Part of a small language model's weights.
Size: 10 layers, width 64, 2 heads of 32, vocabulary 8192.
Architecture: LayerNorm before each block, learned positions, biases.
Each number is 128 + 24 x the weight over its row's rms, rounded and kept within 0 to 255. Layers, rows and columns count from 0. The size above them is the row's rms in percent of the matrix's.

# layer 3 attention value, 64x64, rms 0.0672, rows 0-20, columns 0-63
size [117 124  94 109 121 113 117 133 117 122 117 105 102 129 107 121 124 101 102 116 106]
[[124 105 136 106 160  91 153 101 105 123 128 114  83 116 148 136 107 125 136 125  81 125 129 133 101 143 139 135 139 146 101 156  58 202 137 117 130 173 153 137 102 155 143 155  88 119 148 128 103 128 100 115 149 118 132 134 151 152 129 143 103 113 117 149]
 [ 93 130 122  98 143 155 105 157 108 141 142 126 105 134 105 133 114 136 119 123 144 133  52 122 148  82 113 151 151 169 142 124 129  89 142 146 139 144 174 100 141 152 154 126 130 159 123 104 112 133 141 171 166 147 103 131 125  99 134 175 148  88 129 141]
 [109 117 123 151 175 113 117 127 136 107 126  85 167 121 162  91 127 136 116 136 116 127 122 126  95 175 145 140 108 115 176 105 113 115 102 126 137 143 150 119  96 147 135 170 150 139 123 107  90 143 139 109 131 175 123  89  92 136 132  67 104 158 113 111]
 [120 111 120  92 103  89 166 132 134 129 150 139 117 131 133 134 102 129 143 129 110 171 129 114 105 136 129 147 111  96 170 117 165 156 104 142 129 121 144 122 118 147 188 168  95 122 124 127 100  96 199  97 144 122 127 149 102 137 115 137  74 126 135 105]
 [173 135  98 142 122 140 122 138 132 149 122 162 111 151 117 105 172 126 102 107 135 107 108 156 154 104 138 155 149 110 108 169 150 161 136 143  86 123  96 145 120  78  97 127 122 163 131  92 142 125 118 110 116 153 153 156 100 140 118  85 154 150 102  85]
 [104 165 137 136 113 158 102 125 160 181 165 133 121 157 154 130 131 169 116 104 113 118 135 104 150 145 111  70 132  85 135 152 126 141 113 128  98 103 106 132 100 133 121 152 104 176  90 135 137 128  55 131 117 110 113 126 143 125 136 122 124 130  97 111]
 [154 158 109  93 153 119  87 112 130 149 121  92  95 108 148  95 136 144 139  99 136 128 133 172 144 142 117 147  88 119 106 149 135 160 107 171 131 117 145 142 129 130 148 105 148  95 126 177  95 114 145 155 188 109  95 160 104 126 125 130 132 139 168 120]
 [159 144 140 109 136 121 120  80 137 155 133 147 144 112 158 103 133 137 119 129 142 126 176 109  87 148 170 104 154 127 127  92 120 118 144 162 122 118 106 124 118 162 164 135 174 124 146 145 150 135 127  88 154  57  99 140 114 147 115 144 142  86 103 119]
 [148  89 138 135 149 160 104  99 139  98 130 131 161 163 124 143 144 126 171  78 109 100  61 112 124 136 152 124 131 135 153 145 112 143 132 164 155 121 158 128 121 114 147 105 151 161 159 105 152 111 116  84 112 116 114 160 119 116 136  97 117  84 111 110]
 [119 124 120  97 136 118 136 171 108 103 125  97 159 101 113 100 136 126 111 105 113 106 126 121 137 139 142 137 123  98  82 105 174 108 117 107 112 140 127 132 125 156 152 133 152 166 112 166 145 131 142 187 137 123 155 122  95 114 130 178  68  84 150 128]
 [117 174  97 152 113 171 154 136 157 112 142 126 139 130 121 121 122 151 146 129 137 141 133 112 102 109 153 113 125 124  96 105 102 104 148 181 148  86 145 104 160 126 144 152 145 132  90 134  96 175 132 194 118 115 129 103 130 128 131  77 134 105  99 114]
 [120 170 124 132 103 114 121 156 115 101  91 133 131 113 120 133 110  90 151 121 130 125 101 150  99 127  80  95 135 140 146 135 137 126 129 113 153  97 120 136 123  80 147 180 100 127 117 181 191 122 131 122 113 111 140 120 151 143 157  97  93 151 157  93]
 [137 138 147 133 111 143 141 150 137 106 151 152 145  78  95 114 121 147 123  92 145 144 137 142 132 109 118  93 170 162 113 113 170 121 113 149 113 155 101 151 176 168 143  78 127 100 150 151 123 112  91  89 108 145 126 172 149 131 126 107 147 134 146 162]
 [138 153 131  92 106 137 180 141 151 177 127 158 143 155 109 149 144 142 119  99 125 108 128 162 152 106 132 167 128 150 167 130  62 104 109 114 130 123 114 128 151 157 118 160 143 139 101 150 141 101 169 106 155 136 109 136 134  97 128 106 122 147 103  85]
 [ 83 108 108 121 153 140 120 136 107 171 162 148 158 147 133 123 163 107 128  92 120 132 139 114 126 168 155 121 146 128 157 124 128 138 160 103 177 114 110 105 125 153 120 109 165 118 119 119 129 133 107 147 107 208 130 155  90 107 130 143  89 131 106 152]
 [113 130 161 146  97 102 136 165 119 172 124 139 149 111  81 133 102 174 149 109 160 114 113 116 148  91 122 148 151 186 140 120 126 113 120 135 117 137 182 134 125 159 154  87 113 118 144 105  90 158 109 120 137 133 146  94 141 143 112  99 127  92 111 114]
 [148 127 136 110 133 119  97  97 112  94 110 134 122 103 145 129 140  96 147 124 132 133 103 109 145  99 106 137 109 134  62  80 160 161 148 166 123 110 134  91 129 143 124 131  90 156 140  95 168 141 113 147 137 138 147 183 126 125  84 138 141  98 124 168]
 [147 177 159  92 115 144  91 105 134 112 111  97 169 156 112 103 111 132 125 126 132  84 135 144 140 148 102 165 120 136 123 146 148 116  95 150  97 139 127 127 108 154  91 136 154 123 118 104 125 197  93 148 115 128 132  92 133 148 155  87 120 140  98 137]
 [111 173 110 103 144 130 166 119  84 134 140 136 102 116 132 139 150  74 168 145 126 153 161 128 146 107 161 121 179  83 118 115 138 154 154 132  92 117 109 125 116 127 142 114  99 160 121 101 132 110 138 149 137  83  84 149 119 108 148  92 134 135 101 130]
 [152 108  61 115 110 109 173 124 113 111 187  98 116 148 150 120 121 125 155 170 140 180 128 129 119 127  93 125 155 157 120 139 103 121 131 160 115 135 117 135 141 104  98 161  94  80 143  90 129 147 122 129 104 116  93 122 146 152 120 138 140 145 117 145]
 [113 177 140 124 141 109 114 113 102 160 147  98 121 106 123 135 106  84  90 181 179 151 139 128 124 113 142 112  90 101  86 111 137 151 126 128  97 146 144 130 101 163 138  99 104 107 113 119 144 153 166 122  83 129 157 126 106 157 138 129 162 142 147 140]]